From a checkpoint of a small transformer trained on Wikipedia: MLP 704 SwiGLU, vocabulary 2107.
Each number is 50 + 15 x the weight over its row's rms, rounded and kept within 0 to 99. Layers, rows and columns count from 0. The size before them is the row's rms in percent of the matrix's.

# layer 13 MLP gate, 704x256, rms 0.0628, rows 307-343, columns 0-63
103:59 03 53 67 63 72 54 32 23 44 60 21 64 60 48 55 22 20 35 44 60 51 55 55 30 75 58 78 34 71 34 35 44 59 40 13 39 37 66 36 59 56 41 46 34 47 46 52 59 24 52 31 42 64 41 53 63 33 66 32 42 31 29 41
114:59 53 73 38 46 40 42 54 69 30 42 51 58 67 30 37 52 31 57 55 65 60 30 47 67 34 63 53 89 42 42 61 38 32 52 45 48 57 68 47 25 34 68 46 48 38 44 61 45 38 52 70 30 66 38 41 67 38 53 33 35 50 69 51
100:65 57 61 48 65 37 48 63 44 44 73 61 53 37 26 58 39 38 24 67 39 20 33 52 22 58 24 94 67 47 84 68 46 48 73 44 47 49 34 37 55 51 38 38 50 34 29 62 35 37 33 56 50 63 25 59 35 67 36 51 28 46 20 44
101:42 37 49 53 38 20 54 46 32 26 56 38 30 62 52 34 76 87 68 53 37 35 52 52 60 40 68 61 60 38 68 63 66 58 44 69 25 38 46 21 54 31 69 47 52 38 43 63 56 38 81 57 58 56 46 66 25 67 42 67 36 46 43 45
102:37 40 37 36 42 60 63 35 72 46 71 36 50 21 36 51 53 64 31 62 48 52 62 47 49 36 63 37 30 72 47 36 53 52 54 25 30 30 62 38 45 58 52 21 54 48 46 61 61 51 44 41 62 57 87 30 43 57 15 39 73 55 44 32
102:48 58 12 43 55 36 59 11 51 44 34 39 25 65 51 49 57 56 38 43 59 59 59 68 41 85 72 57 57 53 81 68 55 39 56 35 37 56 54 54 39 56 20 49 65 49 35 42 46 03 51 63 85 43 65 43 37 60 63 69 40 25 70 51
095:55 67 64 44 67 28 43 67 45 58 77 40 55 83 78 73 45 52 48 45 46 40 61 59 42 25 48 31 67 48 70 45 56 75 67 20 56 49 55 37 42 43 14 58 36 39 66 60 35 57 57 44 58 48 35 47 47 57 26 51 57 37 30 34
098:66 33 32 43 45 46 58 30 40 69 40 73 64 64 50 38 56 39 56 60 36 70 38 25 46 54 71 36 34 54 44 39 48 37 55 72 33 57 72 73 53 44 63 51 46 58 24 79 66 59 16 58 30 21 43 31 03 51 35 27 48 82 53 59
103:35 74 60 32 38 27 64 62 60 64 46 47 55 24 39 43 52 25 48 51 39 61 69 41 39 76 30 87 96 43 23 72 52 82 52 63 36 67 39 52 55 29 43 42 33 60 47 61 09 59 62 65 63 39 22 53 62 59 69 39 72 43 43 48
096:64 39 40 63 50 50 29 27 67 64 48 45 55 74 44 77 49 85 41 63 63 67 64 51 14 29 50 55 52 43 32 29 46 42 44 54 50 31 63 76 30 30 47 46 53 41 31 48 73 50 52 34 57 15 37 49 42 65 37 50 88 67 66 64
089:47 57 33 44 54 37 57 36 46 58 51 50 40 40 27 63 47 27 38 33 40 48 62 59 66 53 68 46 41 45 15 19 40 27 22 58 52 60 52 53 43 54 62 44 53 70 30 20 65 35 72 37 36 59 45 46 47 49 32 61 28 48 36 54
103:42 51 40 41 40 55 32 59 42 67 33 59 19 39 37 39 53 60 47 60 49 38 54 51 55 76 70 73 26 94 58 72 52 57 32 60 46 53 38 37 64 53 46 31 61 67 34 42 43 61 71 41 61 63 36 56 38 46 55 27 59 33 51 43
100:50 55 45 45 66 69 64 63 50 72 42 48 36 39 54 66 56 47 38 66 49 48 49 39 32 53 30 57 50 68 51 14 71 40 64 43 44 61 70 37 37 72 49 40 55 44 63 40 59 69 58 38 67 46 40 61 46 29 49 77 60 48 61 68
096:62 52 56 56 80 46 41 39 51 57 35 39 49 58 40 30 47 79 40 55 35 54 77 78 26 41 42 53 51 15 42 31 64 41 42 64 47 31 53 49 52 31 54 50 27 70 77 58 52 36 26 32 85 47 55 46 25 54 45 47 62 84 47 64
105:29 63 56 75 53 44 48 66 45 42 64 42 41 55 26 65 43 54 54 45 43 56 32 50 53 62 46 55 95 91 55 59 11 56 62 71 52 57 26 40 49 46 56 40 39 56 37 75 36 28 54 53 62 44 78 60 82 52 54 62 71 48 48 42
098:29 46 45 46 59 48 75 33 36 51 81 45 28 56 37 41 56 35 78 50 76 68 68 52 37 53 36 47 57 40 28 47 38 57 51 61 39 56 33 58 40 40 47 48 69 70 37 59 36 56 58 66 72 60 53 33 45 54 64 28 41 65 20 59
095:42 72 45 48 72 27 52 40 60 41 22 45 36 58 40 51 50 27 54 37 25 57 18 39 45 58 43 49 50 46 41 74 27 50 45 63 33 70 26 48 42 28 61 55 49 31 50 39 49 26 11 66 36 35 18 50 48 63 41 45 44 84 31 48
105:39 36 60 14 39 51 70 69 37 50 37 46 44 60 42 50 43 61 29 35 46 72 53 33 46 65 32 45 33 70 66 34 62 42 63 52 39 63 50 64 53 45 51 48 58 44 58 44 62 50 43 67 51 65 61 35 27 31 41 58 48 44 61 33
103:36 51 29 58 30 64 36 59 38 91 68 45 33 90 59 77 39 47 61 55 39 43 27 69 66 89 59 66 57 40 59 26 63 56 56 53 50 38 55 43 52 44 22 43 57 31 45 65 52 44 44 19 45 60 59 78 42 48 76 46 56 35 39 54
092:64 75 55 33 59 33 44 36 31 70 21 06 36 44 67 41 32 40 19 32 52 71 60 50 72 41 55 74 64 74 27 43 61 39 51 67 40 31 48 53 65 62 33 45 47 43 41 41 62 52 64 61 43 52 37 47 49 29 77 62 42 50 46 31
102:40 45 70 39 66 63 54 60 26 44 65 41 58 49 56 79 21 63 50 67 45 69 99 60 29 50 59 48 61 60 44 46 57 52 71 47 33 50 22 52 59 40 28 51 59 46 24 54 45 28 62 25 67 29 47 47 71 53 35 32 55 89 45 80
095:36 35 45 67 54 48 60 53 37 48 51 37 29 47 92 61 67 51 50 55 71 51 58 70 39 34 48 64 45 61 29 27 39 28 70 33 54 59 55 55 65 75 41 39 55 51 56 33 83 58 55 55 39 44 68 43 59 49 53 42 50 54 31 28
107:62 51 67 45 72 56 64 46 29 33 56 52 52 64 25 60 35 09 62 36 51 23 61 56 45 73 55 49 42 48 61 86 66 67 48 78 27 46 15 47 53 37 30 36 30 50 40 48 46 49 39 63 37 71 53 47 45 47 49 15 48 46 58 66
099:39 44 29 57 41 52 50 65 31 52 66 04 43 39 27 77 50 48 55 37 50 75 50 85 57 39 57 57 40 54 53 36 62 40 27 66 37 45 64 44 64 53 63 50 68 64 61 35 61 78 55 33 34 27 74 59 36 39 40 64 38 58 47 58
102:72 54 23 54 75 39 65 25 43 38 22 36 50 37 26 41 63 36 66 25 51 50 59 59 72 36 67 57 31 39 53 68 26 45 59 47 45 46 54 47 29 18 60 37 42 63 54 58 40 53 34 20 67 28 67 45 87 51 42 69 57 28 60 47
109:75 78 40 19 31 54 44 71 43 45 44 48 67 74 45 34 44 81 54 77 48 21 47 36 59 40 50 91 77 66 58 43 45 35 48 65 61 55 21 22 46 66 68 52 34 28 51 63 10 57 43 76 29 58 51 52 60 39 60 70 56 44 37 36
089:32 42 55 55 36 47 62 35 47 70 05 79 52 29 62 70 37 55 49 47 72 70 76 43 45 39 80 53 50 64 50 79 60 42 09 47 48 48 52 48 20 47 54 54 34 54 56 68 52 51 93 65 31 46 33 53 50 44 14 74 33 54 60 50
104:40 64 39 56 54 32 44 54 74 56 44 70 63 86 40 52 55 73 60 77 41 47 68 29 34 41 69 69 55 32 31 36 53 50 70 58 58 31 39 50 21 30 58 30 59 67 36 53 48 36 42 60 39 71 68 65 52 50 48 61 42 47 43 62
096:46 58 28 47 27 57 61 57 45 28 44 58 65 52 30 51 44 51 40 65 94 49 60 63 74 49 49 68 58 53 69 51 43 64 35 57 39 38 38 57 26 55 69 52 67 35 43 48 41 54 55 59 77 40 51 29 50 35 77 41 58 55 33 52
111:51 36 54 44 54 47 58 56 66 58 29 55 40 36 71 49 63 29 54 48 72 58 54 40 62 68 51 57 49 37 14 42 42 58 58 46 41 71 51 64 57 55 59 58 41 51 74 58 41 66 57 26 39 50 60 54 31 74 26 73 40 35 53 42
095:49 36 39 67 67 70 55 51 32 30 29 44 64 66 22 65 39 59 10 40 54 86 46 66 47 55 31 47 55 63 21 60 41 28 61 32 40 36 56 46 72 43 37 40 32 54 65 33 58 63 64 33 37 51 57 34 51 43 21 45 28 59 58 34
107:32 66 60 16 54 45 60 73 38 56 29 82 20 61 48 89 58 72 49 36 40 54 10 38 68 40 66 66 44 59 37 35 70 47 65 45 61 79 74 63 42 60 74 30 68 37 63 48 55 38 44 60 34 62 54 85 14 40 60 60 55 67 61 45
111:57 51 52 67 40 49 55 38 48 50 56 29 51 58 34 67 77 60 70 66 49 46 54 71 39 56 69 44 67 39 47 64 49 86 43 57 32 48 26 57 66 39 52 45 66 17 63 79 58 49 10 52 43 60 74 30 39 62 77 21 32 70 47 44
108:66 39 37 41 35 60 69 78 14 59 40 57 38 59 54 27 61 27 60 44 42 74 38 59 54 51 55 58 36 57 29 50 60 35 42 36 76 72 59 43 38 58 30 53 50 37 42 84 39 52 65 72 44 51 84 53 17 57 58 72 54 31 39 51
096:52 63 75 38 46 48 51 48 34 62 50 26 83 61 55 45 58 27 19 51 58 27 61 50 75 78 48 29 63 75 50 70 58 54 60 48 32 60 52 39 49 45 29 53 69 54 48 39 41 45 53 47 47 58 44 31 37 47 57 49 40 27 32 51
097:55 31 66 40 50 27 32 47 47 49 25 67 60 68 53 41 40 44 62 56 60 70 92 38 66 58 39 69 48 37 49 21 61 24 45 51 32 48 63 44 51 55 29 58 40 44 61 55 49 47 50 22 70 24 66 87 58 45 39 69 64 21 64 42
099:58 81 34 51 37 56 29 64 55 13 18 52 60 47 65 58 71 50 20 43 54 81 48 41 25 37 67 53 65 49 28 62 63 48 46 57 51 59 66 32 50 17 22 55 55 54 66 45 46 60 79 37 63 59 56 52 83 52 29 28 41 57 41 61
# layer 13 MLP up, 704x256, rms 0.0596, rows 307-342, columns 0-63
101:53 75 36 68 41 63 50 28 60 34 51 35 62 36 64 29 99 56 28 80 72 55 92 46 63 37 29 40 71 49 66 47 57 57 28 73 72 44 39 25 34 71 27 56 34 41 81 39 49 70 63 45 54 66 54 55 29 31 63 57 39 48 63 41
110:54 65 70 43 68 42 54 33 49 49 58 57 17 66 46 49 45 44 61 56 60 73 24 74 55 32 70 59 62 46 52 36 83 34 48 46 56 30 40 25 39 33 33 51 35 65 34 27 34 48 46 54 43 73 37 45 82 60 36 88 47 39 41 60
101:50 55 62 28 68 49 81 69 69 49 43 71 77 46 30 36 68 51 52 54 59 40 31 41 54 54 65 53 91 55 54 55 21 61 49 43 55 47 06 63 65 45 29 36 41 43 53 38 44 53 20 62 43 44 39 45 56 63 46 56 38 54 51 40
102:59 41 45 50 60 37 44 49 75 59 66 36 65 52 61 28 32 54 54 61 65 55 33 42 48 33 48 37 70 51 51 42 36 75 61 57 53 37 40 52 27 40 38 47 69 67 36 51 50 34 62 31 54 22 20 23 50 57 12 61 45 65 64 53
100:64 57 74 65 48 71 38 61 40 44 56 36 57 47 40 49 22 41 60 59 52 67 49 63 43 42 37 53 59 44 34 37 38 39 44 69 42 44 46 40 64 59 37 63 53 29 47 34 70 27 43 33 72 65 55 50 73 46 49 56 63 41 92 49
106:60 16 51 75 40 40 33 40 92 46 14 43 60 53 35 38 67 61 62 42 59 48 64 51 77 60 63 33 76 35 63 56 83 17 40 48 56 61 59 39 59 30 66 52 47 41 27 58 63 53 78 84 59 57 54 40 72 77 55 28 65 48 59 51
093:60 50 38 58 35 39 59 63 61 35 59 59 31 80 44 60 45 62 67 49 43 45 62 50 65 53 82 65 80 48 61 51 35 35 48 42 55 35 51 37 41 42 56 61 61 58 59 54 67 60 56 60 50 60 75 55 36 47 63 50 45 33 30 45
100:24 63 80 28 64 65 51 44 65 29 28 70 42 63 53 74 58 47 20 62 62 44 68 23 45 23 44 42 55 45 62 28 79 34 59 56 39 64 53 33 32 52 48 43 56 35 86 24 71 57 49 25 38 61 25 40 64 21 48 38 15 42 69 48
102:66 35 29 34 57 38 42 42 41 46 48 50 33 68 39 36 79 35 33 33 72 49 46 57 55 46 50 34 33 53 57 45 69 56 94 33 64 65 35 22 57 46 59 60 79 33 54 42 47 54 45 81 49 63 53 56 21 47 46 81 61 35 33 43
097:44 37 39 51 76 61 53 82 48 41 62 51 29 59 10 43 43 35 38 39 56 61 61 45 36 59 62 67 38 38 53 49 37 32 67 52 23 56 27 51 36 71 27 50 26 76 62 55 33 37 63 38 45 51 51 44 43 22 64 44 30 64 89 57
090:52 80 46 50 29 51 50 59 46 39 39 34 33 41 19 62 35 16 50 38 38 41 56 39 47 60 49 44 69 45 24 54 28 30 29 36 16 72 45 56 62 28 64 29 57 58 42 52 51 62 50 72 39 70 59 29 30 31 51 41 50 60 34 53
105:50 23 60 42 88 57 67 37 60 55 73 60 52 33 39 47 59 42 48 54 36 64 59 37 18 67 52 27 49 58 16 34 55 34 45 65 56 16 38 81 42 53 54 54 40 51 45 28 54 61 47 38 56 74 42 47 64 67 24 51 66 45 55 39
100:44 26 47 48 51 39 22 59 61 71 58 29 77 43 55 63 67 36 40 59 36 39 55 24 44 25 58 31 62 55 55 26 40 57 46 32 44 36 60 70 38 61 25 57 50 37 47 36 53 73 48 73 43 22 65 72 54 59 29 68 63 34 79 47
097:57 48 70 64 36 41 36 41 49 45 56 75 79 36 45 36 51 42 49 48 72 68 52 50 78 55 51 33 64 39 46 54 49 48 48 50 54 61 60 56 53 40 36 53 48 41 23 61 78 39 40 82 60 45 55 35 88 50 54 39 61 27 64 25
103:63 58 41 36 43 39 65 17 59 36 22 69 53 43 62 34 68 16 48 39 57 50 33 52 57 43 42 67 53 21 34 68 34 51 47 41 34 54 67 56 51 55 53 50 62 31 51 80 58 35 68 50 46 40 29 60 68 68 40 19 52 55 45 41
103:81 44 44 51 16 46 44 52 46 23 19 58 69 51 39 63 38 21 61 52 59 81 25 44 75 55 45 47 62 51 71 69 37 32 50 74 64 51 23 49 60 54 67 37 68 17 39 49 59 57 59 43 32 38 56 66 48 40 44 55 43 42 69 45
098:54 53 85 48 43 67 77 44 31 42 56 49 41 41 60 58 43 83 47 64 66 74 53 83 68 74 72 65 42 32 54 35 33 52 59 50 50 33 16 69 51 70 59 46 59 63 35 47 60 64 61 27 49 42 70 40 64 33 60 50 59 78 67 48
100:48 49 64 55 46 51 59 50 58 33 36 44 49 54 61 49 62 62 45 33 50 51 40 35 50 35 54 71 31 52 36 26 28 49 62 61 68 31 43 69 72 32 50 55 53 48 64 38 59 76 56 37 56 29 43 54 47 56 19 78 25 82 34 54
096:55 67 49 52 60 46 72 30 59 24 40 66 47 32 29 36 56 65 46 55 58 35 37 73 51 31 62 69 43 74 52 78 40 64 37 58 51 27 66 33 71 44 54 41 64 45 64 70 66 58 58 74 49 55 41 45 50 31 41 28 39 64 40 43
096:45 49 50 72 70 86 28 38 55 15 46 05 41 62 39 38 34 34 43 45 47 52 64 65 56 49 75 42 55 27 48 53 41 37 34 27 29 59 51 51 81 42 49 41 52 49 28 31 51 55 42 44 29 36 61 50 74 47 44 53 28 52 59 61
105:35 70 69 73 27 38 45 66 39 33 37 43 59 75 41 42 52 49 51 56 62 70 48 44 43 55 30 48 66 47 39 48 44 62 45 54 48 40 57 22 26 05 72 39 75 75 54 70 58 44 17 56 18 68 57 52 28 41 52 59 28 62 57 63
092:67 36 60 44 63 61 54 66 66 36 54 61 41 58 25 35 55 56 60 38 37 29 36 42 46 63 52 51 45 50 34 48 90 65 46 60 56 40 45 56 06 40 55 63 22 66 61 63 47 45 58 51 29 76 60 44 48 78 31 60 66 29 75 52
102:45 58 35 20 61 48 64 62 57 41 65 68 63 44 75 74 77 38 43 44 48 48 69 65 36 41 38 20 36 65 45 72 20 37 90 57 40 35 57 36 53 36 58 50 61 34 24 67 60 40 75 69 40 57 62 59 32 64 59 54 40 17 36 55
100:34 34 33 72 47 52 63 75 64 33 65 69 45 42 76 27 48 30 61 35 77 44 53 19 37 54 67 66 53 51 57 63 87 61 58 53 61 54 57 78 33 44 24 54 77 44 70 57 61 48 47 45 56 52 76 57 36 43 32 62 51 39 50 57
099:34 76 47 48 27 65 47 47 51 43 61 69 58 77 44 42 46 99 50 57 58 43 37 46 33 62 39 57 53 74 39 52 80 56 52 64 58 30 30 47 75 63 28 50 50 37 71 43 33 21 62 31 33 24 48 30 68 45 56 54 57 46 24 49
108:67 58 32 49 47 45 42 39 61 51 54 47 79 59 62 44 35 67 49 43 53 54 81 49 36 62 49 40 52 52 54 31 46 45 44 48 54 61 46 45 53 74 34 49 46 52 75 47 46 61 46 76 17 53 45 30 35 25 54 42 74 20 43 46
090:45 60 47 63 37 42 66 59 31 36 48 47 62 60 63 43 54 47 56 46 18 59 65 26 96 70 44 43 43 54 41 53 55 52 45 48 43 62 40 64 58 35 63 68 52 55 32 65 29 34 70 39 58 29 49 62 15 51 34 61 42 59 27 45
102:35 35 50 29 60 41 25 48 65 30 52 52 40 47 43 47 61 73 51 33 65 56 75 61 59 58 54 77 36 43 63 49 60 25 64 41 63 55 61 60 24 43 65 53 58 58 56 73 48 45 38 48 60 11 59 61 51 42 38 48 41 60 66 44
103:68 37 41 52 36 62 32 38 70 49 41 67 34 39 30 46 52 65 57 66 59 50 32 35 47 37 55 57 26 50 77 31 57 47 67 58 49 49 49 35 54 36 61 44 49 58 51 47 25 38 49 50 35 62 71 38 50 35 70 42 60 63 34 35
096:46 52 37 54 45 44 49 63 57 39 39 64 54 60 59 61 45 14 34 69 58 53 31 34 52 68 39 34 54 47 46 50 25 57 33 49 58 67 66 50 51 24 55 50 74 60 48 64 46 62 28 62 67 51 72 48 29 68 43 65 33 46 63 37
095:49 29 50 47 57 62 34 28 40 60 50 45 48 56 70 27 59 61 49 78 54 38 68 35 50 43 49 35 62 49 49 29 61 80 34 46 82 18 65 73 30 58 46 31 66 58 60 30 30 84 41 30 36 58 28 56 59 34 56 50 45 26 33 52
101:55 37 57 48 41 67 37 88 62 70 37 57 41 78 77 34 61 44 65 42 49 34 80 12 67 52 44 46 66 33 49 58 63 69 71 35 53 32 54 34 64 27 49 66 53 29 56 44 43 56 52 42 71 53 42 67 40 67 38 50 78 39 30 42
107:43 46 60 45 46 52 61 51 74 58 64 61 30 58 48 57 63 37 45 48 48 34 66 59 58 42 52 59 47 32 47 59 26 43 83 33 45 57 45 58 62 40 64 50 58 57 58 50 68 98 46 58 41 32 57 50 30 32 57 49 49 55 54 74
104:48 60 90 41 53 79 58 34 47 82 48 70 55 42 70 46 48 32 38 59 69 49 86 61 51 49 50 42 60 50 58 63 50 51 56 40 45 54 48 74 54 38 55 53 45 62 55 44 58 38 54 62 53 67 43 42 61 47 59 32 42 52 39 71
099:24 36 57 24 58 67 42 49 42 53 63 63 56 80 54 59 47 73 19 26 32 50 47 34 55 55 57 31 59 33 65 62 41 50 48 63 66 50 44 18 35 44 43 52 71 44 56 70 71 48 54 59 57 72 35 41 35 58 59 66 49 51 72 51
097:63 42 32 57 49 42 89 30 21 64 52 34 58 45 21 55 62 36 75 59 77 70 56 76 41 72 49 55 56 42 24 34 41 47 53 40 31 19 54 61 29 61 45 58 50 43 43 61 62 59 26 36 73 43 56 38 50 43 65 46 56 53 58 55
# layer 13 MLP down (transposed), 704x256, rms 0.0552, rows 307-342, columns 0-63
099:24 69 40 62 48 45 54 43 50 71 72 44 55 52 53 36 51 79 58 63 42 61 67 44 38 40 21 56 36 32 57 26 57 57 47 60 40 69 50 58 43 22 51 38 47 76 59 57 47 75 37 61 79 52 43 54 43 53 71 35 74 58 62 42
112:43 55 60 31 42 48 67 64 60 14 60 33 50 40 61 62 65 55 49 27 52 26 44 60 44 52 48 33 30 31 60 50 62 26 75 44 58 32 70 51 26 64 56 60 46 43 47 56 48 47 44 67 45 79 85 44 61 37 72 56 19 51 63 49
097:48 46 43 75 56 32 64 47 44 60 68 62 58 27 57 40 76 66 36 34 29 51 31 37 55 29 55 37 54 57 57 52 69 29 28 53 45 35 10 56 42 37 72 60 63 48 45 50 62 52 44 39 26 56 47 62 29 47 59 41 78 23 49 41
105:49 64 68 44 21 45 42 30 59 41 34 56 25 47 60 62 63 44 40 52 16 31 63 44 33 68 31 47 55 83 62 90 59 37 53 53 35 68 57 49 44 59 74 55 63 37 51 68 40 45 66 70 62 27 28 45 60 62 26 68 53 28 50 52
101:45 50 52 22 38 28 52 56 60 41 75 49 42 58 41 62 35 52 54 81 50 52 28 48 42 43 60 21 69 58 65 23 66 61 49 42 56 39 56 48 35 44 71 11 42 56 63 44 57 48 53 60 68 73 67 48 49 42 66 38 38 71 42 54
104:47 41 33 36 32 76 60 65 45 40 70 37 61 38 57 55 27 60 53 38 45 52 49 20 63 32 37 39 35 43 61 58 60 71 34 40 66 69 53 29 57 57 33 67 77 48 52 49 56 61 47 30 39 55 41 55 37 52 46 57 44 50 84 42
095:41 43 39 48 86 45 44 42 31 53 62 64 51 45 35 31 66 49 38 51 65 45 19 61 38 27 44 32 63 45 53 53 55 55 72 56 55 53 55 50 58 49 43 57 36 34 80 23 56 51 48 37 74 32 50 35 76 51 37 79 76 65 63 82
102:50 52 31 40 51 48 62 26 30 44 73 50 52 52 42 73 54 37 54 44 38 40 56 52 50 63 50 66 49 70 46 41 70 76 47 45 32 25 23 54 42 61 32 32 33 47 41 64 58 51 50 46 78 36 53 60 39 71 53 57 65 23 26 49
102:56 39 45 33 21 55 39 51 41 37 53 32 59 41 41 52 70 22 36 50 47 45 49 58 69 20 32 21 56 52 38 59 33 81 64 41 46 40 45 74 28 72 74 58 71 51 42 37 27 76 28 46 79 52 38 42 52 59 35 55 40 51 27 65
100:71 35 49 62 40 98 45 52 51 61 42 52 59 55 32 35 18 41 43 61 56 73 57 47 26 37 18 57 50 49 60 35 34 42 40 41 43 31 66 54 35 51 53 53 49 46 60 50 59 21 75 59 76 26 50 47 47 31 40 36 60 66 67 63
080:27 51 51 75 45 30 48 46 51 69 37 48 45 66 66 61 64 56 40 34 59 44 27 48 61 62 57 63 44 42 58 64 42 56 58 42 41 49 58 45 47 49 34 22 60 49 52 49 56 49 48 39 59 46 45 75 28 43 42 51 45 32 46 34
104:57 68 37 77 57 62 18 55 57 54 64 37 22 69 47 48 61 43 26 66 56 53 61 75 36 49 30 60 58 61 48 29 45 44 62 39 60 73 29 39 54 51 65 62 51 69 54 42 22 72 36 56 23 53 58 57 67 59 53 53 55 74 47 50
097:54 19 29 21 53 38 35 42 35 23 25 69 69 55 42 72 53 29 44 84 38 65 70 70 59 60 62 50 73 44 35 59 62 43 62 35 60 32 41 54 38 75 21 61 52 60 57 26 40 52 53 72 52 55 81 49 52 83 22 42 13 52 57 36
100:38 54 65 52 87 44 59 65 40 57 28 64 57 69 74 41 23 52 38 72 33 64 21 44 52 88 43 58 47 52 55 57 31 53 52 42 45 49 39 63 53 70 68 48 35 57 54 55 28 47 68 19 57 52 45 61 43 59 34 63 34 49 58 52
103:40 52 29 41 57 37 60 40 58 66 45 34 55 39 47 37 55 55 40 62 40 50 31 52 86 59 27 67 60 74 34 65 48 54 59 58 18 42 60 28 40 34 36 31 49 75 59 55 51 34 62 61 52 58 55 50 60 19 58 38 79 84 75 39
104:35 60 54 49 49 54 38 12 50 44 65 46 55 44 48 70 53 39 84 40 57 56 75 56 41 26 60 64 51 32 57 29 75 61 24 48 26 59 19 40 59 33 39 38 72 48 89 66 45 71 42 43 47 61 34 34 44 35 31 40 62 70 39 33
102:41 69 62 70 59 64 56 44 52 28 29 53 63 41 32 41 44 77 65 42 42 54 43 67 70 70 41 35 41 45 24 55 41 49 72 44 47 50 30 39 33 48 58 34 54 30 49 41 59 34 33 05 30 28 31 96 87 36 39 44 28 53 54 75
099:64 35 58 57 43 44 50 59 33 54 83 39 47 53 50 40 64 47 31 16 60 46 22 50 52 52 60 77 28 53 30 38 52 50 49 20 37 60 53 28 23 58 77 97 65 64 14 56 48 43 52 37 55 66 47 61 25 68 47 50 35 48 49 62
088:35 50 44 53 47 55 66 77 71 50 47 54 62 48 53 38 50 58 42 69 78 29 65 45 58 28 47 21 37 42 31 38 30 75 56 44 56 48 72 92 45 30 61 55 44 42 24 62 87 63 63 58 62 48 52 67 60 35 41 70 43 69 40 66
100:49 55 39 31 21 40 58 48 61 50 35 33 51 52 90 49 22 41 17 38 66 53 61 41 50 42 66 48 37 46 76 29 92 41 59 69 44 41 39 15 57 43 46 42 41 24 60 46 55 47 18 58 45 49 59 61 47 47 57 52 65 54 51 27
106:42 29 42 31 57 32 60 71 72 55 51 50 25 35 46 40 30 67 67 53 42 25 43 22 55 56 61 58 63 64 55 53 44 76 32 43 37 39 44 87 23 61 29 54 54 51 28 32 71 65 18 59 55 76 47 69 24 55 51 32 49 66 41 36
085:70 45 56 40 49 56 46 47 43 55 41 93 51 52 44 52 56 41 45 56 54 47 56 36 54 75 69 48 84 42 64 44 39 43 57 52 42 44 44 36 55 24 43 52 42 60 36 55 56 48 57 45 46 43 68 68 60 57 47 61 55 58 44 64
101:31 24 35 42 55 74 47 38 20 48 48 41 43 56 42 49 83 73 45 58 36 51 36 53 53 54 50 72 51 60 41 44 32 45 41 50 26 37 49 49 38 63 40 74 21 48 87 52 18 42 57 21 76 43 62 61 88 39 58 47 75 46 79 56
089:88 47 59 30 61 57 31 43 37 20 49 39 42 43 43 55 48 58 39 57 68 63 33 50 70 60 36 67 59 51 60 71 53 48 65 69 21 38 70 47 88 64 50 36 24 57 38 65 61 60 59 42 51 52 39 53 43 55 34 41 60 49 60 45
102:37 27 76 48 66 21 59 55 40 75 20 53 30 37 50 80 47 27 74 50 59 41 62 51 59 37 63 67 47 38 50 29 24 52 61 63 69 50 39 37 56 53 47 48 48 45 22 33 69 41 45 49 56 25 71 59 68 58 52 53 64 44 57 28
106:51 61 73 36 69 45 36 29 81 69 36 66 62 55 78 42 62 33 57 42 55 49 45 48 56 52 47 73 20 35 41 50 64 66 35 37 54 63 62 57 57 65 77 45 51 65 50 89 31 72 18 60 42 35 70 67 62 52 26 50 20 60 41 33
096:40 39 40 35 47 62 68 33 68 86 31 64 60 37 71 42 53 54 26 20 58 52 49 54 25 46 57 52 37 63 41 66 70 49 45 38 58 56 49 35 12 59 53 45 64 54 99 33 45 59 47 36 58 55 46 43 37 24 59 50 31 44 79 51
101:43 33 39 60 59 55 48 71 48 59 55 57 79 30 36 32 63 41 44 30 41 25 71 40 68 30 46 44 41 44 40 36 61 52 61 35 79 61 43 19 57 64 58 58 52 61 68 63 41 60 35 25 73 57 59 50 52 44 46 57 67 53 50 19
104:67 44 74 52 80 41 27 70 43 29 21 46 56 47 71 50 50 73 56 58 38 67 27 58 27 66 54 64 63 57 47 63 07 57 26 58 63 37 54 12 80 71 36 41 12 47 43 56 29 38 56 59 66 53 47 57 37 31 23 45 46 61 73 56
096:63 31 61 64 51 56 38 56 32 49 44 22 55 52 51 41 45 30 27 47 70 54 71 55 41 20 58 56 33 63 64 46 61 44 37 64 58 56 32 50 47 59 45 64 41 40 80 40 49 87 63 40 68 42 48 42 36 45 61 46 51 61 61 56
094:42 29 57 53 72 27 56 74 47 56 32 37 29 27 68 11 45 42 84 48 29 49 54 34 48 44 50 55 50 42 70 36 51 02 56 51 61 52 29 68 35 36 72 43 75 65 59 50 61 51 59 31 36 37 36 36 53 54 54 74 55 36 48 73
101:49 29 46 43 59 39 26 41 68 49 23 57 24 51 48 36 32 46 48 60 48 63 62 54 45 65 70 62 68 51 45 47 51 61 35 48 74 77 63 16 44 51 47 65 59 66 56 64 45 61 51 51 28 42 68 81 62 33 66 39 59 55 74 53
103:20 62 29 60 47 52 50 35 62 54 42 42 43 57 63 79 71 73 39 67 31 09 67 44 52 65 59 47 62 51 24 56 26 60 21 23 72 57 44 55 43 37 47 46 22 68 44 53 54 64 41 55 33 52 53 79 57 50 18 26 61 40 43 59
108:44 57 49 35 34 60 57 52 35 37 43 40 37 45 37 80 41 51 75 31 54 44 74 70 55 49 43 49 49 25 45 62 80 60 71 76 61 57 31 48 37 51 42 40 56 63 80 25 57 61 31 56 36 27 17 40 54 41 52 31 59 49 48 82
095:48 57 50 54 18 61 50 51 37 56 32 45 60 66 51 52 50 30 53 60 55 65 54 46 73 46 60 45 61 38 50 49 34 22 63 45 30 34 69 42 62 68 43 84 50 42 46 52 31 59 38 53 34 37 61 76 37 48 44 55 54 65 22 66
100:56 52 74 73 32 56 24 70 59 20 44 78 18 31 57 39 57 60 50 71 32 39 58 50 32 52 44 49 50 37 43 48 49 43 59 78 55 57 48 57 76 59 49 54 37 51 33 48 33 71 52 56 65 50 24 51 51 31 17 37 74 44 34 37